From a checkpoint of a small transformer trained on Wikipedia: rotary positions.
Each number is 200 + 40 x the weight over its row's rms, rounded and kept within 0 to 999. Layers, rows and columns count from 0. The size before them is the row's rms in percent of the matrix's.

# layer 6 MLP up, 1280x320, rms 0.143, rows 1208-1262, columns 64-127
093,210,223,165,147,217,249,203,184,174,179,192,185,185,188,216,205,202,181,176,248,247,190,177,200,133,171,189,186,152,195,140,183,169,229,209,277,199,177,262,216,178,179,177,180,198,175,231,160,202,218,156,196,234,177,251,282,270,173,197,228,209,222,251,173
096,245,184,191,211,220,210,138,179,209,218,224,171,167,153,169,228,161,137,293,212,137,238,211,229,231,239,163,173,178,214,153,206,173,184,161,162,200,183,176,324,265,229,188,287,232,232,183,139,236,214,200,176,259,212,162,157,163,201,196,176,196,197,192,190
124,244,200,208,224,238,193,152,161,182,209,177,171,255,218,192,162,214,207,194,218,192,227,241,168,212,195,184,238,240,255,126,156,238,192,116,198,186,196,221,169,189,207,133,234,227,212,217,189,249,193,181,177,209,218,167,110,143,236,219,239,266,136,196,185
099,210,224,262,188,165,212,165,230,173,241,109,287,274,258,239,268,225,145,194,201,164,243,130,159,170,177,208,229,248,208,238,251,200,266,164,231,217,237,254,171,155,142,235,218,145,222,162,134,198,199,224,249,155,219,233,180,237,156,188,215,156,208,176,219
097,175,192,156,179,201,221,281,184,193,220,240,248,216,187,220,262,202,214,196,205,231,184,173,226,180,195,188,200,246,225,214,166,165,226,118,184,290,196,234,180,205,196,243,245,207,199,182,206,225,174,180,238,215,200,190,138,190,245,234,205,153,210,112,182
104,197,166,222,142,252,253,155,195,156,248,221,208,252,173,135,171,170,166,160,265,248,163,191,228,198,187,253,196,257,203,196,213,261,215,136,179,175,183,177,138,262,195,198,158,124,140,191,219,212,113,284,207,212,238,212,145,242,188,161,214,138,232,170,176
098,236,202,285,226,187,234,281,210,195,258,157,178,265,210,158,210,206,190,222,156,265,138,129,191,293,157,178,168,172,269,198,180,209,225,234,186,148,240,193,130,151,244,100,159,184,231,208,157,180,189,225,181,175,174,193,163,173,231,204,203,208,189,205,168
100,230,217,144,120,275,131,218,172,248,161,150,264,168,160,183,245,172,198,170,225,258,132,176,169,201,168,190,164,188,189,241,197,221,202,246,198,148,224,92,182,166,265,302,206,246,190,280,223,249,174,206,171,165,224,187,254,286,215,242,229,201,146,204,194
103,115,309,242,193,231,101,205,256,122,220,239,268,236,166,166,196,154,237,249,175,166,222,172,213,173,163,186,189,252,143,156,236,192,171,201,188,150,203,188,193,147,259,217,244,250,167,155,168,172,179,210,203,155,214,134,168,259,175,145,210,189,222,202,153
097,267,148,246,103,156,182,147,210,209,125,182,117,237,217,242,202,210,217,156,197,215,159,162,168,175,184,171,168,155,187,150,184,256,165,197,179,223,236,139,182,230,216,201,134,275,284,228,145,187,175,217,186,204,217,259,213,200,188,225,228,219,208,200,230
102,227,245,196,221,177,145,249,162,217,227,182,186,244,251,189,175,215,164,128,234,210,176,162,169,248,205,212,269,224,137,235,262,152,154,124,155,155,207,163,212,233,217,186,193,224,188,193,236,229,163,176,238,206,246,218,176,171,235,207,265,198,256,214,180
103,173,200,230,178,237,181,170,161,171,141,187,178,231,170,133,155,223,176,173,260,270,186,175,169,268,201,104,186,170,181,231,227,201,201,209,191,128,263,203,181,242,241,286,243,266,185,242,291,210,162,171,244,212,164,239,157,230,168,207,242,164,141,263,270
099,163,203,131,78,169,225,187,175,159,283,218,200,150,189,198,173,243,169,205,207,210,219,184,212,184,238,279,224,189,154,263,185,200,159,109,218,164,168,248,153,188,222,203,194,219,189,184,244,225,199,176,183,260,248,229,253,170,217,258,216,145,254,125,182
098,160,249,287,219,144,204,166,207,197,233,255,180,152,247,245,197,194,246,199,225,180,223,229,325,211,176,213,175,171,143,197,226,252,126,235,202,208,183,208,177,200,214,266,173,256,182,135,282,172,178,156,251,247,196,168,217,225,229,262,242,198,193,223,203
105,237,221,232,177,203,209,164,262,136,213,236,174,182,152,197,270,205,284,163,336,204,185,154,212,160,242,221,252,176,170,177,212,132,195,232,214,168,135,187,167,211,240,195,285,161,220,203,298,230,142,241,174,230,189,160,195,245,220,167,193,137,231,253,173
107,139,181,137,137,203,166,227,229,146,248,211,141,262,121,178,162,159,122,240,219,179,260,252,211,171,159,282,201,174,211,273,173,274,165,122,148,196,189,276,250,269,283,188,129,241,202,163,266,201,98,211,218,182,144,207,201,205,229,186,150,235,213,200,225
096,225,222,194,183,160,170,168,171,256,232,113,211,225,229,164,176,157,211,182,123,277,204,187,268,228,250,193,189,122,237,139,200,198,203,194,158,235,188,272,202,148,216,246,196,223,263,192,215,197,246,243,154,171,137,177,166,189,192,219,164,230,252,193,159
098,149,149,261,145,162,210,198,160,215,176,201,193,217,270,215,243,208,216,151,180,237,212,112,214,238,199,191,229,245,200,302,237,192,269,219,199,186,203,195,232,205,188,319,197,248,195,272,134,239,215,206,174,195,184,222,213,192,277,167,162,157,247,192,278
096,155,223,230,217,151,199,149,195,211,180,212,183,167,187,187,218,264,211,220,220,134,260,221,295,248,203,207,170,235,207,208,235,172,192,209,218,220,116,163,198,182,283,169,196,196,208,180,185,225,194,264,190,166,177,218,219,192,176,145,274,135,201,260,194
107,192,217,260,174,242,198,193,151,160,231,234,236,227,262,157,179,246,281,239,237,164,181,169,162,275,209,226,220,203,239,222,320,178,267,167,251,132,232,203,295,193,137,112,221,224,203,189,180,208,194,162,192,175,163,189,164,179,165,214,196,211,249,102,228
100,173,292,231,180,186,196,246,186,247,223,229,106,196,233,153,206,218,205,179,173,218,270,215,198,159,122,186,224,214,151,178,144,188,244,159,201,250,211,152,183,230,269,241,176,238,184,254,186,277,207,227,177,227,190,234,200,205,178,179,217,179,215,235,210
101,193,127,162,212,211,239,274,233,193,145,202,174,156,238,249,234,222,177,176,199,225,219,160,165,201,210,195,245,230,244,240,225,200,220,259,210,204,178,176,179,177,209,265,149,209,223,156,172,210,202,135,246,229,195,132,188,124,200,205,204,178,244,182,115
104,242,161,174,267,203,135,252,229,225,242,161,165,225,194,257,202,204,125,186,157,173,190,188,137,223,219,185,227,223,218,174,202,236,245,176,91,191,189,233,128,161,222,280,222,189,243,176,118,201,217,259,245,257,203,256,172,179,254,281,287,228,231,218,201
104,203,226,164,193,211,210,259,184,208,192,219,213,147,193,165,240,153,166,164,189,209,156,176,133,114,178,198,225,185,126,248,205,225,213,213,211,209,224,183,194,116,189,230,187,227,236,245,106,167,227,199,193,235,130,187,149,214,184,215,216,200,181,164,169
096,196,222,154,209,223,266,213,177,208,224,212,160,163,157,126,176,189,138,240,180,181,177,186,156,157,195,152,137,155,207,173,212,231,220,172,269,223,186,238,148,174,218,155,173,169,246,200,200,184,186,135,209,248,122,177,178,219,260,120,174,256,209,147,191
109,218,161,253,160,216,224,275,156,196,180,139,236,104,164,206,230,195,172,186,181,183,209,241,204,194,213,221,219,241,275,188,279,196,146,206,245,235,285,197,239,204,231,234,159,198,180,177,239,229,178,196,141,169,253,171,271,106,162,203,173,198,204,257,141
091,205,214,209,226,150,154,141,221,210,210,201,130,190,154,151,206,180,239,230,214,150,129,151,237,122,218,209,284,258,236,240,209,184,223,99,172,249,214,218,191,142,254,299,232,206,165,195,184,236,229,205,201,177,270,126,203,169,171,249,192,215,284,272,250
134,207,237,177,198,229,164,154,290,172,156,162,240,165,195,200,194,224,224,217,261,226,175,265,210,214,188,224,167,180,155,210,198,149,173,200,129,218,155,209,241,214,294,184,215,213,213,188,175,214,153,153,172,230,202,210,188,198,173,235,225,161,285,166,148
117,209,195,197,171,231,256,184,206,236,199,174,221,196,252,199,187,310,183,228,205,195,218,206,192,172,187,160,212,188,142,208,227,217,145,189,184,199,245,220,173,245,139,223,133,220,195,147,173,236,155,286,222,210,175,210,213,203,249,182,157,217,220,164,159
095,163,214,198,185,228,302,190,253,156,221,233,215,235,228,190,229,172,113,193,113,178,182,219,196,181,170,256,252,198,188,167,185,221,179,143,166,159,159,157,151,255,157,228,211,173,190,205,233,211,175,248,221,223,208,170,139,217,161,241,154,209,242,242,202
091,120,75,163,288,202,249,189,211,285,156,174,226,243,205,187,323,254,221,199,180,167,230,208,214,155,198,211,218,177,267,196,237,213,208,176,136,216,176,176,278,229,196,198,188,176,134,263,255,197,207,222,151,138,197,172,215,264,172,194,177,229,266,247,254
101,169,101,215,133,141,196,214,229,193,141,257,234,231,144,174,193,277,206,157,137,268,201,176,163,261,149,255,205,231,197,106,205,217,204,185,219,182,194,209,203,207,176,196,243,190,166,254,208,193,227,188,295,255,273,189,225,150,249,265,227,219,201,214,218
104,183,185,209,186,227,227,139,151,150,180,171,231,194,208,184,171,191,202,227,183,199,186,202,241,189,183,169,146,177,210,209,298,166,142,184,203,182,208,199,248,174,170,175,175,115,145,234,275,227,166,200,187,165,146,180,175,269,217,186,237,227,149,121,236
098,227,150,232,146,227,205,223,84,202,134,168,259,144,212,199,199,183,240,233,207,234,192,238,150,233,214,203,177,277,158,203,231,205,188,168,188,169,202,211,218,197,160,253,194,164,200,297,221,235,245,157,221,231,194,188,194,199,240,252,152,224,233,181,220
092,190,120,202,143,224,138,148,202,206,125,173,268,198,229,248,214,158,266,193,156,222,167,162,173,167,176,187,190,257,216,242,156,268,294,199,236,194,251,194,176,225,181,208,193,189,183,191,248,186,203,219,137,204,189,216,171,198,246,264,234,247,192,217,196
098,241,224,204,180,107,203,218,156,234,231,190,228,244,148,238,220,219,163,145,135,226,165,199,180,255,209,163,235,190,174,188,135,166,217,217,203,149,220,227,242,145,223,192,199,173,168,201,220,296,235,140,167,264,279,220,176,170,180,199,168,228,219,88,224
101,255,178,184,217,185,243,151,99,255,193,222,255,155,235,194,220,259,198,256,152,206,219,173,173,295,214,258,170,193,231,159,158,289,194,151,236,241,164,166,120,224,267,128,232,236,210,201,229,222,148,178,180,161,235,185,214,163,265,257,220,178,192,211,208
109,196,138,219,177,213,182,201,262,201,158,225,194,273,223,104,153,225,268,191,260,189,222,212,232,169,202,125,229,203,147,181,167,146,255,210,130,183,191,240,168,206,182,227,158,204,174,141,140,165,179,151,141,174,231,198,173,182,124,239,197,214,190,138,138
098,215,157,175,172,239,248,249,181,208,129,239,179,211,185,172,184,105,202,188,261,230,279,247,209,185,143,203,218,196,219,171,204,200,197,213,201,164,147,164,187,189,194,207,159,168,158,233,193,166,197,239,255,239,232,259,232,207,195,181,165,265,191,177,170
108,230,216,210,256,154,124,220,294,232,288,198,158,170,225,153,223,171,177,196,204,198,191,246,242,229,188,189,217,244,257,178,136,154,211,227,308,148,158,167,274,243,228,210,226,166,262,160,193,142,196,231,188,228,173,181,224,249,193,191,190,233,207,311,180
112,162,246,159,145,215,173,217,233,220,198,220,227,253,211,223,144,277,192,187,216,300,277,212,161,167,177,160,212,204,133,207,173,181,147,183,271,273,240,181,209,186,194,168,179,252,251,221,201,225,224,167,142,254,268,222,209,173,145,210,231,177,200,197,167
102,234,209,228,215,234,219,264,163,187,243,231,217,209,198,220,167,199,222,207,191,200,117,196,235,160,246,243,147,242,253,208,143,167,256,261,125,226,167,159,165,199,285,171,196,175,234,139,224,230,204,253,226,171,186,224,218,245,128,249,180,134,223,211,202
097,241,130,202,234,139,109,201,257,250,208,194,174,119,234,250,170,183,266,197,259,234,186,230,191,153,184,162,169,259,186,246,243,183,186,192,154,241,220,239,190,153,195,192,219,255,158,207,205,231,131,198,152,196,196,223,271,204,224,215,259,296,218,208,185
101,149,151,228,194,257,163,233,172,219,244,194,207,152,178,217,176,177,260,252,294,152,167,153,229,168,173,167,262,179,194,237,172,207,224,215,228,182,196,208,227,252,240,199,200,236,224,240,226,120,218,226,281,220,254,232,234,165,249,179,274,230,297,78,111
093,163,188,213,281,158,199,217,223,155,257,187,192,187,227,115,149,253,250,208,138,132,197,194,241,198,187,138,203,225,241,166,190,146,270,226,189,213,124,259,138,247,220,213,135,198,189,133,222,254,214,226,180,233,194,204,219,210,231,194,164,206,183,259,236
093,240,247,219,173,147,222,206,218,192,204,168,218,177,177,178,186,254,172,251,217,189,201,168,243,221,218,242,175,257,244,195,177,194,171,179,215,247,223,202,227,187,213,173,229,226,150,216,248,287,172,197,255,205,146,202,235,232,183,267,234,231,226,233,161
097,218,234,166,206,205,158,185,230,218,242,252,161,200,125,150,221,202,139,213,159,232,215,188,241,239,209,198,199,187,207,219,149,173,206,234,168,227,137,192,236,190,255,199,238,194,204,191,163,218,148,200,159,174,225,224,233,231,148,231,240,187,143,278,223
099,179,191,234,253,189,169,227,185,236,169,181,197,182,222,222,246,249,137,206,242,169,187,173,154,155,167,288,181,196,247,173,265,243,166,185,128,188,234,193,216,307,292,150,216,215,204,214,229,224,189,151,182,212,235,221,235,219,170,179,182,245,143,228,200
097,262,209,114,277,128,274,165,149,224,238,169,145,197,273,130,276,210,226,146,267,179,195,242,223,196,199,242,229,198,168,193,230,207,122,162,276,268,153,247,212,239,173,230,175,202,183,183,266,196,144,190,200,202,259,276,215,216,181,164,204,163,192,228,150
099,192,203,248,171,227,168,203,144,201,209,221,172,260,276,170,162,163,120,238,157,247,212,214,216,145,195,228,134,239,222,255,205,156,284,219,175,164,199,201,224,244,199,217,216,208,242,220,219,245,119,135,191,201,202,175,218,278,190,241,247,221,228,138,197
101,237,161,250,174,213,294,198,215,229,211,238,220,251,161,219,184,270,152,217,217,279,194,187,217,220,219,202,240,232,219,188,245,207,195,182,231,229,167,114,261,183,200,236,192,267,240,131,120,239,218,176,242,195,218,283,242,205,172,232,201,180,199,180,276
117,171,146,224,151,222,188,159,232,217,204,242,247,224,187,240,189,206,222,210,223,207,164,164,245,201,184,171,220,301,187,217,173,240,211,249,222,175,173,194,264,204,248,241,115,128,204,221,200,184,165,252,185,225,241,216,222,223,166,184,159,162,218,141,278
096,256,176,154,239,169,192,214,284,207,189,233,207,264,164,181,210,265,246,113,208,205,184,204,118,170,189,198,248,197,158,168,233,202,158,231,207,190,218,200,223,190,180,175,234,253,215,238,169,215,220,201,156,218,172,249,248,214,183,224,204,199,193,166,234
097,205,174,159,162,206,227,236,148,262,230,204,185,185,182,191,174,238,152,282,156,277,148,187,149,216,169,209,237,167,244,230,254,248,233,240,216,240,179,183,217,228,186,211,232,176,266,208,172,249,187,192,254,165,157,219,234,145,323,184,182,145,174,324,229
101,182,205,174,117,261,194,173,182,218,168,223,182,220,213,222,197,242,274,208,163,224,195,199,177,176,227,175,266,196,215,155,107,227,186,187,216,179,187,237,297,189,176,206,207,195,216,181,160,219,161,172,222,167,211,187,139,211,132,185,187,120,202,119,159
# layer 6 MLP down (transposed), 1280x320, rms 0.152, rows 1208-1261, columns 64-127
090,173,181,219,236,184,212,249,104,282,162,216,215,192,237,232,250,157,183,205,203,155,225,205,199,200,137,138,204,183,224,234,189,233,170,198,159,145,166,152,222,224,98,142,276,205,210,122,229,188,160,202,199,227,176,214,158,163,245,224,220,246,236,165,223
094,259,273,141,132,194,209,190,224,169,142,206,197,205,219,106,220,146,188,158,179,256,204,157,124,264,165,223,239,262,139,203,175,203,208,173,232,152,171,272,116,184,158,207,160,190,197,250,186,214,190,205,242,196,196,200,141,229,251,205,192,179,220,234,301
131,234,199,221,293,201,157,139,156,210,206,192,149,281,271,189,252,236,107,134,250,191,209,237,244,207,140,190,210,217,221,173,208,181,199,135,199,203,265,224,195,131,123,116,212,222,209,205,179,157,206,162,214,149,157,221,160,207,128,182,229,225,174,246,208
098,159,247,174,189,237,261,238,208,253,203,189,254,186,269,152,215,167,252,260,175,235,141,231,205,184,240,196,170,273,244,201,187,234,233,173,215,141,254,202,155,197,164,212,217,247,160,203,137,249,173,147,211,213,217,207,209,197,262,194,166,250,181,76,211
100,185,162,206,212,195,145,239,102,179,215,221,193,257,220,233,160,214,205,198,144,189,225,176,173,206,195,219,146,210,151,204,170,175,209,284,188,155,197,184,207,95,178,186,171,248,182,192,139,118,209,196,221,261,205,158,198,241,152,178,136,193,238,199,199
093,222,170,132,223,196,200,221,216,235,185,222,152,232,267,200,144,200,160,232,173,200,152,209,257,98,222,92,204,186,160,233,207,150,196,252,181,198,239,171,171,189,139,186,173,292,207,245,279,226,269,268,204,206,172,228,173,214,149,161,224,152,181,195,220
104,212,183,211,182,217,222,219,145,219,179,186,243,129,173,186,200,205,146,179,205,145,197,113,193,203,115,214,203,142,143,172,150,246,234,249,233,214,181,158,117,174,260,188,268,159,226,241,239,163,173,132,203,268,169,143,196,147,165,162,193,253,196,275,198
105,257,189,248,229,230,259,229,149,187,234,180,207,193,212,251,82,145,273,199,199,146,199,173,156,171,180,204,139,198,192,266,128,223,160,126,152,224,239,182,182,181,164,121,193,150,155,212,217,194,205,155,174,201,156,179,192,187,214,115,141,178,229,87,286
100,220,220,140,249,208,238,180,125,135,147,172,195,186,190,258,113,249,236,268,223,188,236,232,175,321,138,278,224,190,225,247,200,203,226,210,266,190,172,242,193,129,178,148,183,191,218,220,218,249,162,151,205,159,161,255,228,185,207,241,241,166,162,203,199
094,164,217,194,273,194,155,250,145,202,176,151,165,230,201,185,153,140,214,212,182,251,253,177,198,223,235,279,163,182,164,240,253,138,256,215,222,192,136,196,162,232,193,193,197,138,227,231,219,214,263,204,186,170,194,153,245,227,187,186,166,202,289,193,155
102,209,241,145,218,172,199,170,205,260,186,98,180,254,181,105,207,237,152,248,184,184,204,209,218,258,195,234,212,207,267,116,239,225,197,188,202,167,146,123,208,191,184,126,182,191,139,197,154,205,252,192,193,195,211,192,177,159,180,255,207,175,181,227,216
099,219,203,207,264,243,266,292,207,176,255,225,245,203,167,231,147,228,174,211,160,148,197,209,187,202,259,217,214,196,208,242,188,206,209,200,244,199,273,193,207,209,264,170,227,205,191,194,201,229,165,194,151,219,202,306,270,164,179,158,215,208,184,92,247
099,221,185,260,336,160,216,112,176,173,283,194,155,242,152,272,170,160,214,192,209,208,139,299,193,222,268,187,204,243,203,205,196,216,222,161,261,177,206,160,153,179,129,167,218,203,192,219,201,231,246,220,155,250,164,167,156,196,213,151,151,236,108,117,181
096,219,183,205,218,184,190,163,166,189,263,195,175,251,201,185,186,190,145,170,249,283,232,230,265,195,180,175,169,166,119,150,175,187,226,168,190,234,177,238,228,159,232,156,219,136,185,238,249,130,224,230,271,268,212,192,180,153,115,142,200,148,224,108,188
105,191,79,266,250,154,175,238,137,233,161,194,214,164,255,216,223,175,225,228,271,226,234,325,251,206,141,220,205,187,100,148,227,196,163,239,162,278,165,271,202,219,211,211,135,82,209,146,155,178,226,250,151,249,195,208,139,214,195,176,232,174,199,164,266
098,168,232,196,257,210,176,258,191,184,187,108,208,278,226,131,151,176,220,174,152,236,205,209,207,204,181,173,177,128,131,208,123,159,268,121,148,232,212,207,240,232,157,152,170,206,205,226,258,218,198,252,192,178,159,228,175,155,202,255,205,224,184,226,213
092,175,161,157,252,250,195,231,179,165,178,200,228,210,216,115,186,211,113,208,213,196,161,183,172,178,206,187,162,206,186,271,173,220,216,228,269,139,204,137,236,259,185,173,181,196,198,222,193,96,191,243,278,154,236,214,244,171,230,267,227,229,179,120,242
099,202,216,229,151,207,198,241,179,208,181,267,307,197,198,152,196,207,240,127,88,230,158,200,237,174,199,216,234,274,190,232,196,150,227,194,184,199,199,194,187,235,174,185,230,223,264,245,200,210,212,184,242,163,247,171,193,192,104,144,220,218,143,248,139
100,218,155,172,170,221,208,251,227,239,168,211,232,228,253,179,205,94,218,174,202,302,184,215,180,135,228,182,143,91,197,213,171,236,243,236,157,162,278,217,203,178,163,159,205,214,181,237,186,202,183,129,140,243,169,160,173,187,161,223,172,283,201,163,179
102,246,180,244,166,163,158,229,192,221,212,190,145,191,270,199,229,200,246,173,237,229,188,239,208,245,145,175,264,169,105,180,220,257,241,148,182,179,163,147,188,168,133,211,147,244,223,167,200,228,191,202,137,179,217,233,199,131,219,242,194,211,193,204,207
106,218,257,191,213,239,183,269,178,201,215,136,94,275,208,220,209,206,156,229,125,164,231,173,183,194,203,231,240,203,202,165,197,218,192,148,199,186,175,216,203,204,246,190,198,213,231,234,236,133,241,288,96,192,165,157,192,204,248,260,197,238,192,147,222
094,192,151,190,217,204,216,174,226,182,182,187,181,267,232,156,197,261,218,190,234,243,249,134,181,155,193,200,157,138,215,230,190,204,147,172,229,214,170,208,93,237,175,236,229,197,161,186,285,181,218,137,161,195,154,185,193,200,226,233,205,154,159,175,214
103,212,256,241,238,193,247,126,243,138,225,207,159,191,163,210,164,192,213,220,241,273,157,155,183,271,143,244,216,268,278,209,257,146,197,173,243,200,179,222,212,143,175,198,220,211,232,182,195,140,136,132,257,207,142,89,181,148,225,245,173,232,250,237,229
101,250,214,273,223,213,185,135,216,223,170,203,150,255,200,192,240,99,155,180,216,229,230,158,221,146,175,172,148,147,186,209,203,229,168,201,172,233,173,128,208,179,184,175,126,186,191,209,123,198,194,226,190,195,254,186,127,178,199,170,204,179,216,23,201
096,183,208,192,168,196,230,181,259,187,110,219,191,154,249,135,234,243,178,196,190,202,174,134,242,194,150,193,238,265,220,193,259,205,219,179,138,242,231,211,197,242,231,226,183,127,206,213,208,280,177,185,113,253,104,171,173,248,285,186,246,219,171,163,181
104,182,237,224,198,268,242,164,160,195,215,210,211,220,228,327,235,198,219,234,225,119,226,234,171,182,240,236,236,136,180,198,197,275,196,189,249,182,196,166,186,206,183,241,182,138,237,117,241,201,195,215,196,237,176,176,238,175,168,187,232,243,233,263,172
100,249,258,195,189,202,108,217,188,186,154,181,168,231,178,192,151,228,206,192,249,259,190,192,199,223,172,161,211,215,216,201,244,178,205,207,279,281,175,198,252,153,239,143,158,214,178,233,198,176,172,175,179,201,181,217,151,212,201,262,250,204,188,187,219
099,172,210,181,200,148,223,253,121,241,257,223,161,204,241,177,180,168,206,230,158,251,207,146,229,213,195,252,209,256,225,204,231,261,206,129,277,204,268,173,148,235,162,241,184,213,150,239,192,223,211,244,233,205,216,140,259,196,242,160,173,222,170,0,230
116,230,208,234,261,216,243,202,251,161,179,254,244,246,179,286,208,166,140,197,202,155,160,218,225,247,210,241,209,214,211,208,156,178,130,161,140,202,198,244,177,201,157,166,163,215,132,193,153,251,221,233,234,174,158,277,208,184,149,112,198,231,217,239,154
099,297,227,182,162,189,181,290,180,252,181,232,135,193,228,254,307,200,142,194,268,244,195,240,148,250,169,172,231,204,169,190,170,212,179,233,218,206,249,213,208,151,244,223,206,161,275,280,190,213,279,250,186,282,221,189,241,147,210,224,265,243,232,179,194
092,225,197,163,231,178,152,253,163,162,244,265,120,222,296,252,181,209,129,238,156,247,273,229,257,252,179,226,181,163,187,159,166,253,171,190,229,222,173,168,120,203,172,219,239,157,179,151,193,214,133,138,185,215,186,229,166,178,246,124,183,158,178,64,203
100,196,212,212,123,193,244,193,268,189,250,135,211,215,215,132,192,144,256,195,91,193,223,177,240,178,224,125,175,219,218,163,142,214,234,201,202,218,137,201,199,212,187,230,236,170,180,226,295,203,259,179,220,219,197,233,198,194,192,268,226,133,276,224,178
094,199,232,188,232,199,174,199,206,238,231,197,199,224,213,205,196,203,201,204,231,200,202,194,192,235,225,225,199,174,167,299,230,248,231,165,228,217,166,219,226,184,221,224,200,219,236,183,204,198,228,212,134,262,145,222,178,206,237,228,213,203,174,0,237
105,157,296,241,153,248,198,169,167,211,195,209,174,231,233,223,256,208,121,224,135,231,216,129,281,184,210,199,159,251,174,182,174,243,234,178,145,199,200,187,213,240,225,236,196,140,193,279,287,246,235,164,143,228,246,164,108,170,228,237,208,180,201,178,205
091,194,135,191,165,224,108,249,137,167,205,197,186,172,243,249,195,217,210,201,221,214,210,211,211,174,218,230,208,179,199,243,249,272,252,159,216,263,200,165,102,208,176,189,187,261,134,186,306,241,229,247,227,206,192,137,220,222,176,225,185,198,219,208,152
090,114,240,186,182,306,176,226,185,213,221,283,249,242,228,157,171,250,188,170,288,193,185,173,201,153,233,311,226,148,51,233,204,229,235,248,179,237,233,177,166,142,151,216,221,171,178,172,179,123,217,215,170,173,235,229,199,233,184,153,182,237,243,211,170
105,202,184,197,121,121,191,194,154,223,226,196,216,177,182,231,192,160,192,157,262,316,220,155,195,157,258,199,207,201,225,296,173,255,146,112,176,170,224,205,230,205,226,228,234,224,266,240,200,238,221,169,219,213,180,209,199,229,217,182,187,185,218,243,188
091,120,199,270,229,235,195,240,137,172,194,104,194,213,239,213,203,209,203,88,191,196,256,226,136,248,179,213,158,73,178,164,182,164,177,174,220,166,208,192,185,234,159,189,241,215,223,246,195,186,247,178,177,191,127,210,251,173,272,213,183,269,184,278,165
105,235,229,163,207,205,181,255,182,166,211,219,196,167,284,218,120,299,152,228,151,161,220,213,230,234,222,195,184,142,179,176,187,290,166,131,206,211,205,228,178,210,257,250,163,196,144,236,167,174,174,252,210,205,194,143,190,133,221,180,197,201,198,164,258
098,299,137,279,215,182,164,187,194,183,248,217,198,197,246,106,287,123,174,137,128,189,211,239,213,218,156,171,208,161,155,170,132,221,154,137,220,123,233,192,201,186,200,162,109,223,191,160,191,202,197,207,152,207,198,240,207,225,168,177,182,263,191,219,171
102,182,227,185,179,160,176,267,236,164,158,266,214,222,175,260,243,191,152,188,223,218,201,286,157,145,187,234,189,159,161,231,237,145,248,227,306,232,279,227,222,169,155,78,206,167,260,164,200,224,182,225,243,182,265,181,181,154,239,167,246,176,192,163,252
099,149,137,255,234,269,224,265,114,137,220,170,164,240,226,204,213,197,222,120,217,210,163,186,195,185,220,205,231,201,174,207,187,211,231,163,165,191,199,219,174,150,218,206,215,199,206,217,230,227,168,234,199,194,132,216,231,178,200,239,174,168,174,181,201
101,221,186,148,167,226,171,265,274,158,231,250,198,203,221,210,192,226,240,173,145,182,265,266,205,218,248,182,188,235,197,284,209,197,120,231,211,142,162,133,185,241,157,268,208,158,168,170,140,157,203,204,184,171,215,212,182,168,159,147,231,203,202,254,163
107,237,212,219,271,202,169,292,170,194,196,225,195,179,191,207,149,183,190,223,200,216,260,194,313,113,178,235,242,168,150,224,205,218,207,294,190,231,156,164,225,184,128,205,238,117,249,207,198,156,228,197,212,182,250,257,174,213,255,183,190,205,213,240,176
093,217,153,250,127,244,229,236,147,209,155,210,252,227,175,275,308,161,104,157,227,220,192,205,219,230,206,244,189,268,257,169,196,242,136,193,215,228,218,149,243,194,200,164,171,192,269,238,218,178,229,233,240,135,170,215,191,155,141,192,274,147,239,175,182
104,160,236,233,220,157,185,206,240,160,238,258,212,202,165,246,225,197,162,216,228,190,148,181,164,242,190,183,254,174,223,223,187,190,140,192,187,220,197,200,186,232,203,244,177,217,226,275,208,250,234,255,223,183,143,154,213,230,178,167,195,211,195,219,153
099,179,148,151,239,217,211,243,187,176,181,108,210,254,159,203,172,196,178,265,237,131,202,244,215,198,311,225,221,189,204,222,219,197,162,186,233,242,153,136,166,247,198,155,200,166,233,181,274,196,292,117,228,230,247,205,232,193,281,169,253,209,254,283,205
100,200,179,175,204,171,252,189,244,223,228,157,219,256,221,218,174,156,195,203,173,217,164,207,232,206,236,161,171,194,179,218,181,202,252,205,214,170,242,143,178,242,221,150,188,210,125,195,147,129,218,180,214,241,171,212,131,241,250,258,210,164,158,170,148
093,152,183,298,221,234,178,224,261,143,187,304,236,201,190,231,195,233,203,250,183,238,195,164,150,154,219,174,205,197,199,201,171,175,214,208,131,171,245,133,179,153,241,197,243,174,157,176,93,212,216,224,239,133,176,226,158,179,166,193,190,246,238,226,190
105,194,157,171,179,221,154,165,206,210,192,191,183,134,142,237,237,169,76,233,220,203,180,178,212,160,163,189,238,230,226,179,308,261,163,195,149,240,207,166,165,195,190,256,230,251,217,260,140,150,189,169,290,98,161,220,200,226,215,202,146,182,207,290,205
104,162,196,227,225,180,201,178,203,215,196,170,115,225,130,286,183,134,193,173,196,216,218,271,188,271,214,275,245,178,188,156,176,231,139,190,193,167,177,217,280,130,142,165,163,238,223,217,247,241,211,211,205,138,245,170,185,217,178,179,213,189,164,332,229
093,163,199,181,175,222,227,145,263,198,190,214,182,206,170,205,180,174,155,149,221,178,269,166,158,164,159,153,228,199,168,170,243,304,135,219,248,194,169,199,202,234,264,226,227,116,226,188,189,179,241,276,247,171,214,244,203,268,186,233,186,197,200,345,191
092,212,176,244,155,197,239,172,177,141,217,210,176,259,169,182,189,226,201,140,149,169,190,214,159,196,229,158,199,154,168,156,265,161,272,234,211,205,160,266,262,202,80,191,203,203,272,148,174,198,227,234,100,202,211,236,295,220,201,278,207,137,203,121,229
108,196,217,193,196,125,244,255,178,214,166,208,265,221,205,232,254,105,173,189,196,130,215,187,271,200,256,151,170,108,155,234,241,228,168,207,182,220,156,275,146,147,195,211,218,212,123,198,163,134,252,229,140,240,183,162,171,190,226,210,191,222,213,190,202